Weights of a small transformer language model.
Size: 16 layers, width 128, 4 heads of 32, vocabulary 1263, 4.7M parameters.
Training: a variant of Adam for these matrices, 209M tokens, 6669 steps.
Each number is 128 + 24 x the weight over the matrix's rms, rounded and kept within 0 to 255. Layers, rows and columns count from 0. Numbers have three digits each.

# k: layer 3 attention key, 128x128, rms 0.0739, rows 95-127, columns 64-127
# v: layer 3 attention value, 128x128, rms 0.0811, rows 64-127, columns 64-127
# o: layer 3 attention output (transposed), 128x128, rms 0.0806, rows 64-127, columns 64-127
# q: layer 3 attention query, 128x128, rms 0.0742, rows 96-127, columns 64-127
# gate: layer 3 MLP gate, 512x128, rms 0.0835, rows 0-2, columns 64-127
# up: layer 3 MLP up, 512x128, rms 0.0586, rows 0-1, columns 64-127
# down: layer 3 MLP down (transposed), 512x128, rms 0.0602, rows 0-1, columns 64-127
k95:119102129131123124123094135106144132138124121127129149104142146136157121144143086097114131138140120139139156093131090156143154136157142141095151106142111121134143142140118141128125139134107115
v64:148115099136112102107122178097082144156100096115147086155111129116154149101150107161144148160157151172130129135098118157114107133102141135135133143118129194143125079134104168083172136119128152
o64:095087144123092150104089134122088162153116125061125090161110165073146161113104116122166093140128131148145135113069161113095119093117147185135138149128112151115106117140097141142130090118123097
v65:138148125126124164130087120101112119090110132165151168225105151156170125135127155133081127165099099153123108102125137132130188170160139183149139165164101108114116108166149122149105091118156101
o65:167085124162125161144102131115146082134127141148166165186096162164141082114145113120070173168157099132085095134135099174143132134133113113091127147112112132099108072140145131148117125120150136
v66:116134121139143114151105138140124152148184133123149168215121117157119112088118127117163082171125156111112113134137128121115167086147110131129140100124132158118082095167107118125115119106108156
o66:093110137121123125142097147131123117165158153163159147160128143139109145122175120121146147123122157144129118108108112146114132141178137129119133099146141150127094086173172127147120131147153159
v67:153081134128109118089091137156134126094159185106111115113106137132135136129138097112139112085113105118164131147187122130119148132149162066127125180143138148160165115090181178144137130099107082
o67:143110164164092109093120107103102115142122128088095105105110128119120127141105128138092113104104082162065100143131099167151150155120106121126096125141092172155142173111165118130137164116118071
v68:128123138128145093130108137155086136122123117132067082158141122163104110151114127102158136107118171112135095132128108129120170148139088102148154114171172129122134131093159158121090104123112166
o68:146127141161092103130079114107149146118121107149087112093131111135138110164122138119095124115130122076149079122051139128158155115120099086117153122129141085164081147051175113119134115153118158
v69:124095077134130140110093129121109098133106111128155154084089126132156147120129109097159099101150145146138145136137156148101227091173155117145140118164109133123116166101086151147117126123138171
o69:141085093161105138107129120086106110160157083193148129071130118170149137127113144086131119096118124132147115170102134100097142114154142163135150107168150151127127159088149134088152175145141154
v70:253098144000255196183134137194127119123108047237106147191109181097075047163122074198146143163099076080182130110157172179139124169120234128067178176144153176048072092168165122035118251115133107
o70:146126112081163139144145134122128105108128121138124121147126132124137116131139099143130109143124123112136124124152117138132131141120126130135125142128127139101125117134151120133114133130110132
v71:141162131134132114129097159164120127149115103121110151162130146149095143164108121132170156151156134143128130131125119088180163095131091168130114133127121157132150131104116114111107126116117123
o71:154135103172129104166113151153147116119094121158125120101150128113109158172106122147145135153116126130117117107099138120132109139160135128113134107111138138121161127144162138131104130154129121
v72:125150170124130122120098114165101105128065166146124098109133113088120092113135125104101147072144137117123089158084116150171159136122159079157135106135160097118138136084141086124149130116143098
o72:148163152168151112137108112127143149152084104152125152102173085148160145100115139148085133125163135131162121131101146120175158104097132109116135137136148152145135172089094112133137140071166110
v73:116142147124124106133101161123169125120118168164147125140142132126152122092151124126110149107143121133107146067109136143129153144104118107108123086109128142069114101169101106132145145130134135
o73:072161149100106116132111118141139140145118160153157125132126119116106147141154148119152138111146141163114150116151119109111149119115134152140127112129128161132135144129111130145162118114165147
v74:141187120137121106111080178157128125111111090143132107191135140146066136117117140128139083120095118111088106144104150127130087128144132131141133118125145145158124144159128131137176121141104141
o74:174175120191129151097070160177149152134135095092139131140133113134125104141134161087135117118137153148142118131108131082116103170167094143138135126075126125099102148160149094197113159125132128
v75:134106119123125174112125139151110139106164156142103102102145083140127131066155128119118128141109154157110139109116139113131107148132151126115120131131129136133119092148123153128175138094160176
o75:119119140086094162105115127157130132152149119049079147133124139141104138130136124131095127089150136174112129111136179120097116081131121133122089143165139149115105150144073130167126162088147150
v76:139096103135132127132121161137132149137156114113106167122140109131099134110161115122126161122132103158165153145113137150130148140149143145130095126141110125103106106082147104111131134132123147
o76:132135088105127154139137135146132161123126123130119160111111144095134135148115123126091123101106133195123116171104160095105125121139140094146096140168109097150165101127113153155114153125120105
v77:104159097123129131125139136125112123103137139114116121125110128147125114148077136111106124087102062167119153161114121120144091138127145178150131141126164090150147157129137089116112135134091132
o77:173138140187162108106148131135178145119145150114145142114164135143129111125110133134112132136135100114165131133109086095122136147127119163127166153162156148098168178172123075156094128110124178
v78:172106127129106131140162116109123126171075100145072141140072088106059128123160115138100203162139128111131148171062110107105151110170149120127126092134157103107160180169155113143165107101147100
o78:155138115114137105134143104116066144112095122180042184147127093092153188143090115170128143134120165177136159129087124096129117118153162098168159132147152076116144103167163138150185128127137137
v79:115184139110112129147104089108109164115112148097138126110111164157200128150119156136102118118101139112140119159138148126111150138129106142117143112121150098153182125147123124114133145094113124
o79:106159132102161140152101112154148123151145084079128116116135147165128123117129104140144130148101121103126149116076123134104159136103116163154193122178127173159161141147118109159138054134127095
v80:122101100135101155140144118170146132143083102155124183110091099089145118101142125117110150115124071129121113161104152161136119145136157175157167146133100131101111157135129071145153141147106131
o80:141139119151118175141133137134115180139146086160140186092123109091171153103106075155125121164110110155133113181085133115158139142175085138119173130120111100101137142143112114119112156110124103
v81:125137094133148078149148189141148095110125132129117118119177074136110122147107122186077184099110099129156164161147096139132166121118148168109144117095110078129137145102113129128109124127148087
o81:116093083141166039107140150119139102077131135192146104174103109124162169127131138194116119099115108115156116125168126094168138124095132148136125137145104120154151112148144089126138129121146105
v82:139148154112127156138148133132081136158177121130139153084130093147137137086189127118163128098157145114097111144162078117115109154118173147157119128157108106128116118159087135141119130102136100
o82:118126151108079157131165154121083103157147153119092139107128126101104122093149048161159127117185137145085139151142144148124133130097160143109142099143155165159120155141114144100128143140119146
v83:105139109130131153127135136125208156096148100111143154166125111165146090152140106088161119124110158088145104150138131161135088138147178085130123098104157137122094163135120130119154131128085157
o83:103134168164106171150145114154154172084147131118188087120130126142192128141149085053164085101100140105136136125084146124126113140182137087092144120119142087130128129098101110121116140124121077
v84:124170156131130096128102155085113110138157125120104131121142162139106151110110160150134097083131092142119153160134129147189093121091151079134199141107140107125158135120115134137110131137141131
o84:144137129130119110092112167093139093120156126106112115126162133137117111135110130100144098134137102128151114102110106144141112147110124129155142137098110184095162159158118111173088112125155115
v85:174143135132141122160122104092156096128147159176142120143151127124101142097133115066205120093159117154140121127093103088113038105067144095122150124151119118103065176151137123156108121120087044
o85:207138166162171086112107129174170097145077131193115107112107131145166150127193128130171090071090185178176132150123053147151105106100139155173106105095160109156128155132115159143111122112095068
v86:132125128130115122146155116142135058121148108137113089138104105123119160106073120113100065195132161145091082146150111146136122123134158096144134124134148169131107147099132180158125128124115098
o86:114106154145132131150151114164082089109127098084126139148114116156144168110079123130134102117118141126169135109146146190122097112116142118169138106089113117110071140113163146139131127119126124
v87:129123107132124121105102124113088121029093110128117127111090090079144111095086130117093137129137099154139175134079158126173118119129149162092135126147117133111125149145052111126109128095140163
o87:158110124138134119094144099117119092069140129126135097135130119133150174117114122096124141102100109125141152118128125108138092059152172149123143150183134164105155135176053137083076103129137147
v88:129106098122132136116189090109116131169092117132156131156077110089120134110123152138130134147182146105108115161177136108118129118130136088123110042155138107111163088103081080169149115130181080
o88:099106091108153125165146082118084142149105072150147174154141107119126104105088131122184157119162132138117175135168153131124108161140161103139155086128186156140119103134075168122131156065178107
v89:128087116125144123080146106121113122138151133161145163145158102124125120109124148133108156122116136110143075110106150134174136118096114124115169100121050072089132133124106127137083120158159126
o89:124080117082083158134092146114121099113123117195144109153136139140160112091122123102096142113142104136153072139123161165174078108133102113105154101123107092147100087094137148147099122134191091
v90:146092100135140129103203148127133208108095136137173148137136169169099120171121127151155128137141090116149180091139113123157084124116086164109104114117150097140123121115159138154126131152133115
o90:156094138149114119102123120122136168112073130156177120141122166125136111195105155114170144136141078092062115119159087133114126103138086163091166111127140068098130101103109134162095146121087144
v91:143134152133142126154114159164101129079148114129146154058152168093174102146135122157131131156176117111137130083116110138104133127129140192129139119120160151146097145136145097145119141115079101
o91:130127126204127183127117139151116150127138095136108110096133135114153146119128107178131153136125142118137128090154141120109123083092150165097147107146127105119153121128119123176095140138094170
v92:104115083129151121152113139117111110123128118116074143087130127148088128147117117139077111118125126118113156100159126100153141132154094171126131140154153143135088098042058157140147137104131106
o92:124137095179174110158145104112122106100101111080098180106088097140121137158098085173109117100074103069156138132088147132085123083140110121096124123121104175145111113138063135138072130119100120
v93:138169175130131129164115124141090161108086084101091100141139101118153085155134136106148159109133183125114132108095101117130119142109114112118082065125175140129119154118101112102123111125135154
o93:171186158158109086135121125146114186133126142146114083116165107120140157124139157095182167117168170072150161098105161090138155104118151111120105156156162109155143150141084126064147103158113165
v94:125151198132115143133124146190116103092142104117106159144115100097116091092113130137162080113159060128123124142149110074185132113143138077129161117133114160105139148177142161168140126118117130
o94:158150191138074124121196137169106097101136109164107115132139130105131160155144085174148105110158110151105131098147152136155117173192128101094167101067073156055151147167099130154128183129154146
v95:153151133135138092145132134137155153188159084108102167175103171132135158116085099119172127153127088112107109146139153145137134124157102156116091089186084088120141149121160153102111101149125115
o95:161112093126148115140108158150126139160132104162087148167093127130059090131066139111110169127139133144152118139151167180112092181138137128106104099125112070144154120158150183103118144170121121
q96:224138170109172109174149125162185107074152111115189114145093159139097045154145032092108167122134069013146129151069190141111182105127142031036189163108152130075101151107132100099109221129107122
k96:201121090066229166150156151137145126124103096132113107186086158133098095176141094111120154161104137141156090152144170140132113103097126136118118125114152132113124135160136127131104145075112142
q97:107103122156119125135129132089165119116135159075134145138140111153127129127113125091118114106171123117111111114094132117152118112150112094136150099122144115176145171123097117138115098138102134
k97:169147112089150126163107137133160134107130088129098126122118134130105089151149100136131147102154121095115099098115152100132107141150138140104164157153133132126129154103130121145157156100106116
q98:071156140222094135136148122122141120108126191055186099114104123137142169107129118093112138123117110131101113114064122076127142072110092088146104137127120089176159157085125110138120116144136146
k98:082149152186085137125115131104132135113127157085128122102148119142139137112123132090140113086138114137108111099123117099150136129155130144156144137143124118142142136072112141150157125148133118
q99:037138084171084135110113122088100145159107173088107107138130096144138178121124187113114093111111166210085106138151079120134089127118098164211100087141124108176132112108128164146131044126133109
k99:044131138245081133073144094130071132152139194104183137110126085126153184076109178122130111118114132147088133131104095117125134071096082095160067114115103104157163126140122119124115108149161149
q100:041155101191092146118122117104107141143115163081138101132111114143144183126136165107104107111107154184093106121127100102138112111119091144195097110144111099177154119098131144149138068137138113
k100:067127122213106131101135101136099132156120164116168135122118109120140164099120156129115122135102118144109133117112103112127133082091101101154085120116088130149150134142121111126130105148149158
q101:189091113038170115117118147145119127136140083186084167144147137121102070145115107182134143147139117115154155134161148168117127166140169139105154131112149181072083128173149134104138155116124121
k101:214109103020192137167131163141142128122117076170097119148114145111112092160139097174122142159129139110157140138139144162112120164146151147100151140126146156100108128155144126108111150092105128
q102:044155117207071140124129101107112144127109169081162095117117103157149183132141161093111097107114157177091110117118100107140118102110086136177103099134116084183155123091123133145128068133123123
k102:088128124192109130107142102152092140156127142129165136110123109107147160100122146142105125143102111138111143102109104121125125090096101095142090125117086137143149141142124103120134113145144150
q103:197089111029172112123118143141124122128144086186086163151145131121105063140123109165140140145156123099154155139167158174128123170141170140092164117115144176084089126173146128112143160100110117
k103:233111119000195148165136160159139139113129051183100130136127150111120102162142086201124143158120125098154167124141161168114121180159162141078155144136146154076106130148163135083112164105117126
q104:213095113032196105127126152157135122135156071176086159139124142104106069135113101187128130158133122099172152138151170165114143162125165133086148134126144184073082142176150124115144173101118116
k104:228116108000192156177132163156147155116132066159081118145128148112116095168143095178135140142125133115155149124148159161122126183160163160092171146154146152070113132130153143100119167102113118
q105:193104124062163129123116144131142111122141098165093160143153137111115084126118112150146150131152110086146142141150152138120128159152161127085149142125140157094108128152129124118121171117129130
k105:176128130058150126144116144117153123108126103150103135143138143139119097146129109132148136126141132102138127146144149134126128160146155137099149139131151126105112120126142138114118154118128112
q106:009174134251057152127119105099112142126081193069173094115118106154153225111137160068108106092103137174085109104101088082146114073108076121188093113137096062209184127066106130159114069153146129
k106:014169154255049068091135096093127124140155215037162102124109086122145170069099165038113126096115147175113093143104096102129162071070080122175063094132109094184148106094065138234138051163110141
q107:100146137144101119141123096117117137117131142133143113122137103138126121137127137097141113125136152144119132129133135138128118140117121128131130103142126115142149112123116130145142102119110127
k107:130115131116119127132155129155113142140151111151140132106137128106143144125133125188110128153114124117132162128123125152102113142119114113106121127127106141112126124150139121108125121130121139
q108:131145120110122116152106122127138131102131142130132110149123128122140103141119126093147122108139123125123133142149127135128104148133148124125123112154132099135163108110136121128111122129117126
k108:140158142113147114116142119136131137115142123140148134131133127119143111117120145146142136147107121114146139131135162137114109131124128110110107128129128122159134118139142098118121141121119119
q109:141118141111123115137111119119119117114128127155115123148138137118148126138128137123146139124131115121127121109149139132139126143139142123127121126142118125113154111130121114135109125123126150
k109:134126149119132119144117114122131115105112133141128122131126146134141126119126138129105135118111112124132122121147133127108130150142133132130132107124134134131130134139120111136131130114144122
q110:132136127125133134136127137141143137120138133115135111127105138116115135123124109112132132134117123128125119158125126126125113134130140123113118142146132104126145107101142118135116141131126097
k110:131141121131140128115142125138151152132131136124130136136122124128103099125121117135155116147134117107142129135133143119119118108111135140124125141143125126142124146138127105116118140122117126
q111:123132137130129126134119127135125136124128128133120135120141127134140113132131139143139116129126128115142135112119135128119122121140122118134130122111123131117121127130125120126114132131133148
k111:123124134124110147155115119122125121124115139126105122133140127123129127137145119124134140130134137141117143116125112133121125144130112141140128112114131140117117118128126132134137127130128126
q112:145141130140141140106144145147142144143141115106145142107124128127130145115133128152122120131118129138128125115099117101107142113132138119120127159116147133098109133129124120114142149151135123
k112:113126092126108139135126145131153129139124139100127128150120119121099118128143122125153137137155133125128106123104114125121114128122130144124137128125131148107119108103131139134130132121131132
q113:127131132140123133127141126134130118127139121111127153107140127143138124129121121136134150121117153132155125138108123117115137094124124139125132123124139148118104143149120139129136144123134133
k113:116108126138121137107118130109126124143121130152143144108139133143121134130120126116121123120153129139133103105119108145129107119140123125122140148138128129140133131125125125116135149123131112
q114:135125124119124119128125121128134138124127135138141118134126128118125129129135137123139131117133121146112124119140130125141123146132132122129135131130136113125141120114126116132129121136127111
k114:124137121124123124135134121145134127124143132120133119141112133120130135116130142131118138122114121118137126132122139120110140133125143110117104115143144128130132121130141135144131131123126136
q115:113129121126115143132144115124129133135118134119140118126139137138103121140131112110127136126139117130117134150126126137140128159129123129124152127110137122140121128108120131123142144132127106
k115:120158136131149135102134131148127135143142086129150128119123127118132122110139142123160098137123128128132155126127152111158138123122151124117086139155137125140137131122154132130120130128130130
q116:109117138139134119133119127114119118139120123141123132120134130144147126136129121148103127139121124117142125135122122149140141112122106131138118114114114146137115152143141137108128133121141151
k116:130113123133136121136105128113118117121108134144105135090140133127155136148134118117123125122136151151121129118141125120155137139153110129157165133114129121126124132139128127129134105126126101
q117:127127128133129127135123136131129120120133119125124138122121115128156113127115128139125125132115148106157129129115126128119123081126123143132127117122123137121116141148134133130123129125130155
k117:127112129130114123124111134105124117130112142151128141113156130135129122141124120122116137122145129138115129112125118142121111128142109126134159137128113136133135131131114123121135147123132121
q118:124125117120147117141118137142136133132139131127137102133086133088133119104122145140116117152106125137116117132124134140121110126114119124141105132146115099133147100117150128147124109150128119
k118:134111109116132117139127130147131121133126170103093120132123126122132120145124133123110140119114109119147123160125109118109151099129121114140148119103147136130105133140132140111119100143086138
q119:121145122113119130145122127139136134112131137133131121139126130125133103128121132118153118118137133122133138123144141124116106134137135117128125116129126112133144109117126114139115120137108132
k119:132153146117125134143135124130130126124139128117127116146131121115123113124144132135134146135111116123128150127120131145116122133125120128118096121130114136136131121119128123132135140137127135
q120:127131116133137140124153128133140142134135149124134108118096122124099139113121111130108122138118134135129116154111128136115125125126119130129139141122143116137105107115149145128131128124127077
k120:127120107127144133111146128146124161155128125141098134138121102119102121148109120133130116148132128131117129147119116109128141104106134138132120149135133118121113141139131109104115127142114144
q121:123136123136147126125123137129143106146127128133151110114116133124160134127138126158105117117112127142130126135125121128123135130096138135127105119156130124133128139134128135118142125142142131
k121:125128096124147116121117146130123121119121154101126129123130141135141135140123147132116153116128136148155093132123121119134137114125132118124142129139139118109121118123149159131126106123127120
q122:133108134139132121110138132123112117135123124130120136131129134123107140125139131114114124142141123126130125095118122138151132143116118131130126132123123140130128137129128140123117107104138133
k122:134102136138133130142137115130125125120136113115123143131128142139134149133110130113116114112120117137135121147138115112129146119127130123128150115105125115117123119131120128119123125129123132
q123:118110143129120122120119129126118108129123129145126138136153132137129125128149138128138128121147125125128140105135144147143127155124125112127117108127113137134128134137108125136120119124133136
k123:125127151129129134144121129132131115097129121114124120133131137128144152121125130117114132120120123134133134124139103123124138147130126139131117099125133118126132107132133141134143110125143127
q124:126125130124124129130122127130126137123130139133137119139131117131133113131128133119137114127136125121131136117134133133131116139132125119131131121114124113126127125126124120130128121135118124
k124:121144131119129129125128135135126131119126116129119123132130121115134129128136128126126135136121125129120154127122125122122137142126121135126107123129121131127127114122148125137135121133128140
q125:122136114123134134141121132142131118132127131122137123122117134125116129120125119121126128128127142134130138145131146138128118140107111132133130114121129126144127119124135130141127128124123115
k125:137137139130142143124133118128131129144137123108130119123129138128121131118140128124130128129116115132132137137115131121149126115124127123118117130142136126127126131131129132110119128137124126
q126:126120130131113123120135119121122134118132123124119144132141122131130120139126144120138136118141136130134120107125123127136135111147120133127135129109132140116124134134117135132134123124125140
k126:122115140127111133127111118124122123135130123146142132125130125127130141124127130125114131118144121132122124113131110151115136144139122121129122124118128136142135128126123124132138143126131134
q127:136127121121121133120129120103123137130119140148118118142137123131105159135131117114124131123146109130096133146137136124133138161136142117120138137136131128140132120125115127129129132116130109
k127:141144131131134128119148125147124140117132100144131124141110111129128131117114128148134105149116140108117138134137151109138128145109150142123118131140124116122135134128126112137116112121153140
v96:144121099122095142091123124085173156139122116094091117125109137124127135137135109085164130102117093166128157162099142143128091125146153131114119137156158081136176172170142121117149130144146129
o96:167115112148121098106128129101133156132143142104113125133151140119121100132106135060151119123130108193132128156115110094115109158147133145138124156158159101122195159154134112132117135128136113
v97:148145106143153132144083173144102129132120136136152155173121122161140121134145135144131127078124119129106129147116122084133154140136132128147135155129102130127082110100108105119155130122168075
o97:147131107183195122147101181143137107144126100126155113141087140134168117126154121157125133092112115127124134158108122113127128153127143115166092135119087171158082147117137127149131128136175092
v98:115084109125119160124106163140136149120147133087150147161125149129129104132113142132109161126088103098130113105165151123143115156104147145122112133108095129126145121134159152119150135145126114
o98:113096086143124153114094141139152163114143145081126133182125133103099110131143141110110119138146119139120095127159142143153132146086100159096108142095116147116152098138126128106126138137142104
v99:160103110135145113112134133178100130135125125124117141130124093123122152071125154146116150149124114160118129075093129085123132069126118126119130136126124136139131121147156114089153155122144131
o99:143119100101177145147155169162076140128098112057103121159126121104137119126133170136105112141137097148135155097148138109129118106120158108169119135181139108115112126110149123082135140156132121
v100:141129109134164147107138128145117115143098134094123120146127131131117142133107119122107137112124105112110124108108133100137142091126159137153145158126145125139128135106153118088162155127136117
o100:139107110194194159123128146156104119149090116125118133145114133126125135132108136132123116124123093115112122095097127094112128095121133153136139146138128131139135134132135137082158155123148113
v101:142135158131144120120116134109137159133109155129178104118144155090147118173138149100097165126122138128127123128164086099124141147111118118144126138116128099133118098130155142120110135127090114
o101:171151144175131149131104109142136151143105120130163108129131126112131077103173152127099127122142128101093141141133126100132140125097171122142143131155112135130107106109149163112137118153100129
v102:111146126124103131145112104090150106117176123134149130111130129166134109133159125105149097106122149124145133145117135132114126151155110101130114116121103146126142128128092166150105095149109130
o102:123150150077091117127119097104132121125157148158136138108130129130143116120148103129131124143125135126140133149107132164130127158154120108113118093094090138116122111137133116160124145127117124
v103:111109136122120143120117102150158116150128136117139123077113141130125131092116156135112069139114131139129123094135145121101132114118128147110153095139125160111120105125130106125120147116097155
o103:101123109058111166132141103144134123155148145119126139093168111138127129126129149136111119155103124135121125133140110133122111117137072139112132104142135108086119099133127119135124115113109153
v104:117112105128141127081113125156155132125180134095130132107113133138151141112132181128120136104106092165126159139137117128121117131132116118136157151179129144169141145125139106088137135126168153
o104:151096107091149121114178139137119154137085129095097095137078132136124088111100147138127124130118109119132152143168115157125094140118122124101157150144115138171114157115132092077109097164152115
v105:109152136130119116107122141135164095137137130137174104124153116108148122081096117091143133095126101136129078170161134134162109141106140138135140125113074137103134173113125126110101143135102148
o105:083120154130124141098081153138146122155155146171188104105137114152114118075151134102117095111114105107132111115161113141167127148141117147121165108149107125105171158096135118114103138133161114
v106:112152143133115134137171137145106118134122099143106159139139158126119151146086134183158118183182083101127161110129116120156120099146116141138129147102144125112177141134143111087132127141124163
o106:116132140128113112130153132129098143111108143161096151116163116116112126155062127148160136159139113074108137065133114133137133108147153146121178111132143112077175139145127125111121109146134184
v107:148106114127138126111121124145119125124131130135136133159088121122125085110126111128116070140121087127119113141106140131149121167154109104134136155133114099124109117137145160139144115142149108
o107:139123151147139145119099105139103140119094118116145148147088147127134106102096131135125140105136120152124144174100125138138113129132118112144123118086085133131080132131146167137106141139199124
v108:135130142132115134127150141136171145064151114084112096149120106163156134144112153084141094103120174129108120132106138134154100121162114103126126128132150101136115147095146128143101131122112102
o108:153131145167113145131160122141113170097150110113124089118141146126155118140121113077144090133114122115140124134112133146116121146156109099107134146150136095101109132114132111151115157126120102
v109:130164136127100131126124119125149110101129133112148101136149140136125115124128127138138130139140128148098146122098142115105105124131083149097102157103109137099122132156125151172141153120129161
o109:173139141086104117094123153153117114132115135067140131143127134133070111125134158101143104134112132110113134127139113114102147127127092130129124167123120122085121144135123131167136138137142148
v110:135140122136115122108139088106136143084107112142141148143099110159142129143116117109095140159131092140113142138120135164137103121148119123130139146134131122109111112172134135099095136127145138
o110:156125160136096130135160089126124132112111153132146145139108141131127168135110106112150112140111115116107127124144092130119116113151134105121164140151139116102094146128108125076104119145125128
v111:128104123127130153140137103133169097146129123094131146131133125146098133130170151102144155117126143106131125122159119141182127142106133109107146128114107124133128144127153176102144110145071099
o111:114102122124141112109130104101131105162118149133117125142117143160098145126172144102137146130115148104159097105131152130160103114102101126138131109116121109164163117153144141131117134109123140
v112:214085091028215168180126154147136137110110073180092142161104178116134095143147088167135146161173110090138096135160160135137098171170183138101148131159171135092128120140128118072128202091139103
o112:137134119138168145151137123134134143115122088103123126122116120124137097142122103130123118127123097104128127118119146119132131121117141093119133160150140111122118153104129113115112163131127117
v113:132105099131137142125176129104115126132114134148147140132119139154144149126145120176144111132133142122094107124122121143122104094120137185138173145109142100145058120162137158163113127120103107
o113:162096137164115168098149142109134115117131152114147136139112138139129190126145104173162106130137151106139103137115098127116136083105110154142179127103170111132075133134140136137109142137096155
v114:115094141129128173115097112126120124134095163127165169108112149160140103141160116103104102123107124122115125105122113108126102129102167134125105131104145181125134122143079128094122154132133150
o114:124128129152137178156122119115134103133104134148169163122155149150109139146165140087135139130144099136111125134161120125103148130126124135113100103111145153117153121139098119084117155116124134
v115:137129153121127112134157153125160103168109146112125136089127130085090152135108095144132105118120138113132143111180131102154093123126120145114103154144122159138108075121116138139115147126060126
o115:137131111112141143117160158112123090123118135119133135131139123086081111135151135187120113139131144126116120128141137128122110100122142147120116106129131112134175122162112146123111157122082138
v116:141123139128131103113177119126140128121111140133147098123108122115145138138119134142149140133155106138156159111156110143181120118153141165116129147146118126113115134126116126165132126105129072
o116:152103144149174120138185126121124157115121115138151106119120120098156162122116132158151117137122145146125143142157116173137134134140124159113165132135127155112138145157083142142113135107098103
v117:139124161126135109101125091110125123132106105135118132167161129167121145123090156109121132113124146138107102147127150155142121134136128121158145124101160071136169144108159119131113105108141111
o117:170132132189154121144122109114153112143107120104123131134152121165118108117076143062131144122136124094153106113133122138106082140128103120161157138114161113102135146104154132135123120096129122
v118:131125146129130138119119167147119091108164152131092098101135106111138173138143142129150120129149120165132147133166124117148113116127177136154123095140108137102125144138113135102130142138120143
o118:096117147145117089075159162161121087133113112161098116104138117121133149129162123108130112106126120155119136126169140142128112112120182104136091134186129136135142167139094113156100128139121126
v119:143124167124131127127098091137116137126117136167146133140168153131113099087104139138119143148139102127147117121110105138176160116091092119124119144144109112135138122104147114111131115136134143
o119:173128149093139115143098125125122136163115128135128132101144138153127121107080150116078162129163134101115105121133122128164150105140103134094110131138138122105099118117140155111129107137153139
v120:147096117133135152144162078125138180168152141062124139147116135139107088088129133107129120094115114140134108114147121099120149145115138148135145130131129098121102116145165121114134131119118133
o120:144099129167173137176149088100133169176138144103101135171117133133158121090180113139118150128134122107092132104132134130150128147129149108121170159117084118145131136098117101078109119105132180
v121:162181128131138131108146122133125134146110101142120108163088120134129130127103125094163121104123171146102153153148137112145103152108139097125141105107098131116126117171166119140096135154155179
o121:126093125078137093085127122151109106181130142173120107167123114135116113119131141167137105102121118126096175154125114150124115129160157128153108124120129108107094152095106155112151140140154157
v122:137111107127143131142153103146141155162158123125112149125121119137150103120148105098134164120151129122105100119137119131149102134107129141097102095174119100156130146105103128093106128138120113
o122:141096138168148098176136130139119138131128115152113135131099111161117094125138078107124152092136124110145145122135162185160125127116134095079121119128139091181149156105100144088088135113132133
v123:106098122122136141123136089130142096128085134148151152109154116131086144123159138126175104118131133130122134142158134153132080106082149108116140102081125100123135145136112122124129151154174104
o123:099115108031115125102116113088143119122088140166158142150145130128116158112143149134150127108128113160116139149176130130126103141113131125166110086105147164128151128122146141118114133117141140
v124:131096110130144141118150146146101079108105128114130136142129121087120140138139141145118125149120126150156115120106147113141122087100135115102114127131154119153105106130104089150110134162141162
o124:151094113149114147103104137163123103110131092096142108136117135134121140149125156191117118086101125127135127151110137092168095053125181114123097111110130121136127097133123160099114131139135139
v125:129148149131123129136131130181116161147137101101107135114151156125095139123165139160119119086116114107110128133134131095139099130138095107129151120131136112135101102116122113161150133134138126
o125:122156103136091126120106124155112165142148085123096134115158135097111120139135089164143152138157122113131135129108134115149139147122081110128122122100103116138110128114111110157112131118130134
v126:125131133132131094128133116143149127134132105120104141119098142164088132082127162088115068150094167141123147112131140137118116125123113141135150117112149113116115136129119170128104124153141171
o126:171128114115112154121128099135132109147109160175069107116085145111084155117128127083144153131126137122142116120157137125078107129114086135158098122102117118147121113137148137139103099116115118
v127:127146130126123136145074118134141146142133121157146128168083130102155120101154139127139143183151180118165131131120129156147152135134168142145125111144140124119103109161140098134142117126140144
o127:119132133128139153171112122143137152136163116145161136125126115109145149085150143128140147159160185159134172135124135137109136125106150123129115117118168124148108093141128142132145103135119100
gate0:123129127085136103086123146113124090119176108124124094120097161152129118110148118159068148104116105140179118106135168164152132134129120171082134105113083189132122143162115133146132166128141200
up0:157131152152092091156180135108133088148115080138131130106133148141124151171123104139157134128117125163112118059144134152120107146122086106147134149142141130111131172165173124113093134139139156
down0:164136148132117127154147146122132166132103162148130138112122112164148138084131195110144125168103132110143129131131153125119117145106141178123113136126161142133121094121114097082164086124079121
gate1:183133138061148181130173178148151082113131116092163137138126145116088144101138123143180097147092166126140178175169108102125103125133128128153143165126107179110152133176078123115121117143139130
up1:148134156141115187144109154154157082109117109089136093121153133123133097149131181144150091107120118124126135138146153108116140077156138142115122110111118101158142131149087093127136120175110141
down1:140114120127138142145077161141121163162146145132115134130106135118108179137125110114132167142061154099116156130088157097159128068140123105156115098113128154108142192129120153117137109072180095
gate2:133151113093134132131104135098146120070152129154122118146167149141123157124124144121168108103148132094146069145124146122132128117106108153121142113132147149129084128127141124110130100165108150